Part of a small language model's weights.
Architecture: rotary positions, no biases in attention or MLP.
Each number is 128 + 24 x the weight over its row's rms, rounded and kept within 0 to 255. Layers, rows and columns count from 0. Numbers have three digits each. The size before them is the row's rms in percent of the matrix's.

# layer 7 MLP down (transposed), 320x160, rms 0.0863, rows 192-205, columns 0-159
101:123154118117127146166092118119148159109128100103170083114087139163154108113165132104115100121163152131121156124143130090120118167136107115181107124111144108137074138098135148102116154105135153113145130086126157134151098117175156136131136156176114160102109091119163112136126105145110116103112127155146161143144135120147108092135083173137143176122109127136130164131102140163144116082144113119095096104088123107110153103140111083126074124125127161142141131134155086139120141153113084
102:132143136125073117165165122172143121156101191131139140119098160155091167124125128115160140103152160105141112132130102121151133153127164106133122146159119125124137118119116127090142188139165179135160119146115092105119109129139120100117139105117117123096129138119113107128110124169140117108096116125153124135096147136119080147162137151095122114108128102157137117151152144119118116097119139094072166075158068155125158093151060108103115122080119110137163129106097127139134142142125147
099:109139089146125088123096141099145112119139112138164108193140084106116101108120142104176124110121109081157099119126147115100118142110121138111138176129102118125144137173097139100138154121152149130105133107110156140160106123128133132146131156130093130204130192159152112149127155132148148140117088171173070112110089158154114128125111117143151108137122148137128145117117110102136125131135127106169118121139149099158155172105101153183159171146092131121140124130098117120111135115107119
102:075088092108106125129144103126119153136153141074137140120140125103131141146135101120139120152162153116151103122123106106146119139127132104102127130169130156120077183136089129159109124094100086106150122131130107136129135094129138133157122095132131122107152174078129117096083145138172098122140115129151107134112185175096137115155102124114085089137120102104100105146167116142140174164162169114092114176152110122112140109119102102120121100152099150145108102133105109104119143091116142
103:145109171078153170121096081121098145144109139112136106135102109138125150114138123113129125143198108151112124147133091183095129115118163151125115110142128112139138138173070162127151179143101125127110134116171118126077107124113157134158136149129149127088119127115147106127101103135138106134111102170127135119076145112121140133085153118140142170124106110120149133143116156146151154073131138113152126125134118138132160099077097081147117150135125116125107095148185131127094123102112086
099:130119094159178133091107132068133160115133147151137098123118144123111110148139113126129134124139109126117105121107145148130121140129160144152101131128142092110135186161104155121104126159127122126143120104124139113119150123141151131060092155125123106124149069112114132100152144145104106117101119127144114180115113137124103125138089140124147148138083087129155118094143128132127085106126133113069146082085117122071127142074126108162110158133160165100111089105138164103122170126121182
095:084201151149104199143115152148125084138167122129138141119158141154123130122120122155121130127127108108125128107076116113163129132113134171134123142162129130092124180141098102109142129168152103112149115120109159148127182120145101090151133141118150136095122103095147162186168139086127078100169123122096120140123103156156131140112180141133100158096133111164138157109138134145124099094168127136076118139140118114122119154158135151152129127127109112111107119157107127148126147132121114
099:133145131121118123096127154175133142127147117140155159118155148111142123109090110136126129133132081130146105133137109064088119100106133089136116086149145169141081103132166149151171117100124134133140138188134137150160152125105156147132115134111126156156132118127158126123128133108142117138130136149084128131111127125141087159090113138142160142124127161133148128156116159134124149172110137090048148164110131087141131141144100186126139103073145146146116145188130137181122147132094111
101:085118096120092132127158105131121096146081144092155125149154145142142091127143114125155120099136142149108137135105124100133134152135099107096097113141120169125115130078118136122123137121144097127105123124153133115136130135107122135112152070145122158087129152147081106181136069158091099150116160127093102104113133137113120135119142127105120168114125085109120126132131068136153153127137124119082149173145107094143127120126130060138111122135104137121129102135124046174136122130129181
102:124133143161163157093099155113114088117109165120119126118181120149104088162145083128102118131134080095158159106092121142146173130133107140152122137114106125143138156144150155150149112163133109159083165121187136102115113119133078096138121130147105119099142140146112138090119112077131181149159106133132086121112110135154111130127097131159126154149139123139114129107135142134153106137106135102162150098128127080100110139133062127121146155134103090124153090114140132128102161090100112
098:118152108133064129142134100147082111082143134142151155148093106130095150099100145137164130143145136143123128117145137093116175137160124094119140168180139151055111143174082103139119107145116108139140115116113150148153101089151154116115145161138127134176122148163116132144093150111157070160141141121129168157133130167126124137142123154135133113149101128119146097143161111114172127149148143103096137111139096127149106115099119148153158169145146182125121122133145135141104114129105092
101:143156177125123128098140121102108118114148148129145154147136134137149121152121096128124146120104110121140147125131164170129143135124111105148126106147150100137087093119123116143175109136132164140128136101094116112128138147092135126125123163136123098095151127105089118113110102102083221096131126092137131149178142115090109151093160111072136113135104155088143140117127113173138141107159130150140145081156148111121161169106115128087137143126094108101156086084114122163128096102093143
095:120150189188138114148107139132170114139108136115140106084107104137175133133101103123134114119116166139181151167142090158100129106093100130179098151125129124132181137143126075112112171160123120112170170120144122150132110136134143132128106147142144100127116123161106124135146149149129140110122125093142136064125145095143159146136156109144132116118124104143134109118111098108162109164122137108092099121121183157120148133155126147108162170095148103151120152158128163147087133125160122
106:107134125121106129176110125136096134114161076146174171166139134100151115130162131121125125122166152169138102163092164106167112163167147104102124093127117156123103088100115144104101146126134120113144103158131170130153128152110121125121168135159163151118165138146162070109115155161114107125100133124142112111133134135115125110121130160143150162117128096101130154117105061129089139112137134162097140139123142098121186090149153117076114152133115145111115133142118137128171121174136118
# layer 7 MLP gate, 320x160, rms 0.0746, rows 193-206, columns 0-159
091:162123157166121161164069118114160104149109116145110122103118102155110154132171089100145102125131166091130119139164125139137091146121140143127154109122119122113159122112152143144132178118155098092100098162120148151140165128121144163122112119169142138138166106111105128126056112115145130155157123112102184146088108142119186155142140115125093154137138144167128158107140134073161150128141114120112128111105160128126132166171103084125128093130138140152095113110110097125133130133152135
094:075141112168171097128147137131112150126109116119138138104126147133133107122111125128135113171133146115144126157108133101125107155108107155133126199128118160167133133130129106112132118160120137175111095102134104140113114128125095106140147115148136167124144115128149099110131127144141133147092128159158122109095158173113128142135148123162147147156178087126099113115119065111142106066149098116105078199103098116117114160109142132083137156137114127083138152121184076114117120134126139
106:106126118127176107124167138142141127111097106122172119110106126127161147123122104138110120123129144150133173120109123149125170105138128134184158114134138102177123167164117113136153140109134163180107119119116177134144111152115101074114163130162157153142104084139191119085092123173124092111105139133144153140140168133107129128155137122111126157128172122131097112137131114136110156110110134142088107142105072139131102138107081152153115183132151145125151120126162107178128100122112123
104:141125138094134118116115101144134169116106156130092105156136173159121128089135113156139148118161140098137117133091128109124146141114177087165122141173103160153161168144096120138097161133148106080130116147104117147127127119156099196110127173105139159130094117109156132134124103157120115126091098146131098108151138115109120155102138156153111131153143159145171108138141102160164139120146132128112112129108132146074132183155155144070142135118171134142133132089140142086139131091102125
101:135138094111124130148122113170124178143163120116101110119117101144088151097109110099121140134150149130143151108117110141120077114175130077110080154128130119088096134093101106096149120114117169130144116121095122164119150133138091075128102156123160077142140114118157159107117150167124101128112141119177132148121146114157125131128145114128166130151150136098143098116137111079114163113141129134113083127166129071152106132111110108109137114168137100083166144097138140153148130104153174
090:124116134113129123118122080133100161114087150101088120123092118077164132120142197109151156154155152127123144175140164104091146126176122105144134129093168128130129087125108142104087134124157111120121089153131099139149177145116136149108120113137131109135150145174073084117157153136137142151112112146188131122151123147133096157147078132130144127098148125120167155102151147098108117124097148127136090097142113115128130115167125128107122169128136099131156114112128119089156132148142089
089:102163129146119124162115107152132112107122151127167108068157124110140121122107110161101117143174107165085095108112140099099130159089124111113114131124138105131143098135147156172149156144149161124116101137168148143137111106098073106169141142108145125171165127133153138122095089176098142162129118129119187118124105139042112151128126150094150147111145120130135106136130143141112145106114146145128083104110146150134143095116162104133107159114078107122119106162126136160130114132117141
099:096103132134119135093123207131138131128159111111143172157114153101112101192105132150123126154108111133156107124124152165123131146119150141196141109150142118129181125109139109103156131120133139174127134135124105107108096164141095115135121171142106091136166130121170098148128190129113141097127136094131094124183101169127122112139137151126138100162121167107115120172135083131130118126112109116115136134096125107124157136113147129116148183107104164155102109091129120112094115130125105
097:129158127106159117167137125069149105104119109145144101136148152108151130135145051153165151138132152114130162109166119115138111113127137103139137104102124075132131120115112161096101127178151101149118142100084144090133098153103126117165161119112132156092146188087141128090115135162078117135161097130146140145125160085156135117131138123121112093121168127152137129154105118113118100098097130153098133114140168148134157108100137135157137119123095096118120131128107181156117144129165137
098:051170113147155150158138154122169116161126161145110145154191121104154109120188105166153149150153112090123194136095123113160098128156106125150124137089118140173174111142134132136122181126146111147153133146130133105082171117096158130105128122117129128143164123128112145095110159118102123161108124107108133108118126113104144125120139155109113161103122113135168151104137109138121157132130133137088103155109134128109121163133135107079105130131138137110163141154116156161101152128124158
109:118122107125149159137079117129088119084115116131110122138132141158111119146147161136100143161128090102110082119119093124106133174112155124109166137113119110176154112102120136137099145139160112095138145160133118132094174139141125122146129119126114165107144091094182114109087213180095082151134142160121160131140127149137129122116153137121128099128108167133110112111125135157119129105145117175121091146139103142095095105123156100121163120175121111093107081158127128149111127133148140
092:124102094145123105106119120108157151097112139065192127103125116134158127154128111152097109154157126123153138144121088149093182141143115166175122157128101146134155163124135128148149151105145152112170142137130117107121112151146117142110140134140114152140149152114169136076121114147171136174140112132131114155127153164093151119126084092116136136132099141110177098153139131112099079080090148113117107108133113146120181114121136107105112162128115116138108076149172149140162130143137106
101:139130083109132115168110117134102143110116158162151129067121170139127084117143109165134137138165077150166084087151135100129093141106128135116175129144120123118155115138108145177137093147093146115091146101076120126134103123164113086129138106160148158150156135139157095136127158119063120114140121119128139128146178116071133164128153180170120136131131136134136145114180103115142119091169132126105158140109124158137127123154122103133127137147123138139112135163157136139116145149150123
096:104148109114122125108155098152116092133149171114112135107111106126173110111103097133127122131137138185090147089128144162086108138125133146140096110159139117165134142141125087164164073143141149144110152140127148170158138138118095103141084187084087140100123101162134104128176085118094119102092126112096114144133144179120125126121170151138124126139137118146123112135138092132128129116153151155135119127104136106097170130151159135156147127095077136137108106132159164098132104109099137
# layer 7 MLP up, 320x160, rms 0.0683, rows 193-205, columns 0-159
101:087133114105138188106129119077150120101119127110142144145138108113165118119096114073117156160111138136186119147124117134106132165128115143161101140087152121107101147100131129123125141176130117136135134163128172121133135122061105119126136124133147116141121175158120121110160125122134140122122107124131102106102169164115098110132179149122108111135105140117122104140174070124138156095119104134132130193105145132136125103126129096138076124116139143155075123110130111135114165089131062
098:098144125116142165078159128131143122130115108138104128110127153133103123123138105130094107105095153140137169153129092121131067105120115120159092151137084142083136143082139180158110137115107142132174133167119142136098150109132150154126134149076157122132134134153114090076150133113090136150128114160084137099146162121149153151114113149109124157103136128083148124121119098117122153151111142107104148093172093135157152086140148140103107100146130111101150139135162122110185154153102158
102:118101115137136138106129149145138139126146099146117163160127123103126122165173113140127129096107102120141128161122131153097093140108125127147143095085081127105059131111112152095106116150171160149199125138149194115092123142155106077098155134144134117124125119170096108133137132099141110114104121107137132131124151155172080122136099128159114107086136119163101165129109113111115127069139123133133107145098118155111137130089134125092109126126125120097122138108110176170123098103122164
105:113178105108140132121105098139112131123128133120117093133130173159130134151147122107140119126132189111135102134148145097131124146139119102072113095100109152116132137151099138069100121127144141135117138123161110149168115133113090145133126106114137141155166127091141129175084142113100132166131158131141122114105096119147123119065173164113135097193140103135129093113122068163144134148125093166094126167104156154165128106158124123114103108110117143124156096162123094122135140138164154
100:115126154136141161122167103102169126139077132151127172137130113090108117099088136118109110164141166117127177112139153169138206175155151161153113130145117105133128113147137126136116169149167130122194132123130151134131143129124149135114121160119135120133091143178145154094154098150113101144074136106148167133102142128120110153178117114141121127107139143102133155126141146095127120118096116146132115103143113098139082118110145152143098150112089100161149143126118099112146104072118108
094:165118140195081176129125093113151092128201112095164102117115124158118113054116100131154116124133141120124121120124147122163142125096090175165125129129127138088156141109123100113118176127074135094147119104111096166102166112102123140128130117147118098146105136127146117143120129137092134118088087087106174137148123114155106117122106126113106146092136137084121126118115129126139152161184136118118136141095097138080143146142172144138148115139130137138130138133141152133151130117122142
101:105141126149137106109151118123152147122122139138132169105108131125172103092116126085106146131155111131105085091121096120113147121119118130118142131116138097122153163099111109132123088147079104145135138124075151138132138119155115111160129171121153190102109128124111151089141112172140105128106109139092133159136130135153127118080132122097164120100105132110176137119144067167131120129154127136088152098129137144153141156100110166144143093074113143139126171121183170141142153068123130
097:116124148117144130183166156120160123087135131136172121136120096120130149124164102137129103138106136154127116144117166109092147150155187125160110124126072147136131103123156094121125140098136083145141087137130163130073118121088098102096174159110107134121102139141143128099071129136161112119166129105118143135126136109091142156131117157080132119113102154150109160106134114149087104123137130135148139082144124144117111143127100151106113070096189131101123119113110139168142130157150121
101:111114133150154116111137134134103123081157147084110136173157181157128128168177104137148112094132085135148126114159104121101121114119109139091135161133115117115138124121120102125117141129144127102140095118132099140094130125159117141150131166130128158141145127117100119185146116102138095153175113118111117108111123134126069132149209086137146133141107138093123067074109086129139104147120110124160127157105118180134110123132143119157106119127109122146155190129137125136102167102133139
099:147096121103193138144140096101119065136141096144102108119114124124083142115081109110149128141144143129124139126140150103137177143148118118142108178137143162127096126163142108133159146141118128148157081129124157194103155099159122110117180135151133130089132123145155101146142154078136123188133162110097121176129141141092110142166129125128121124103109119109134132112151115146135133141109157112109122126159072108144114158167137116091110085141131116116146142113159105161109126120101158
098:145144118141107113131153111134117153146154155089095145156113162126086138132132117098144154105112141138162132107136102130139133133153166162100100148116101166099095134110112132137106135119144126097094101147110138146129123114126146143114124076142156128108107127109107157077143123116138162127112109141114124123140084127102106098149131155096157135122133099127107084085084156083093090127094075152145132110097175122081106133124161125134125152168054156147084151152101155128124136124169109
099:111120106171097156111170112143135142087125094084084111133115120120120153124144114166123170128112113179141102124081131159121114145139167111107139124116088141136121159169077156139135108109140143106123118102117142119140130113095094104127163142159125104110128116126132145145120134107148117167112089135157109133167153113112081122117068116120106125154145120152126147117108117115115049123154093107103127159142119138132111102156108141137101149129126075114133101102123140084186155133172108
106:136142141125116098134114103140127123101103151124092132120108130136134127174105060136098060128122139170132096129114127106142114137131131134139121101103103116093131142094162150125092107135136137078168122139141101158082124128182140164137149107118140100136159110128101143126150085101180110111089133099141081141097096142139113133144129125141134147098107149096122167099137125098102164106139084163107155109116141157162145112103120145105116145089144102101124125101115183125160127112143081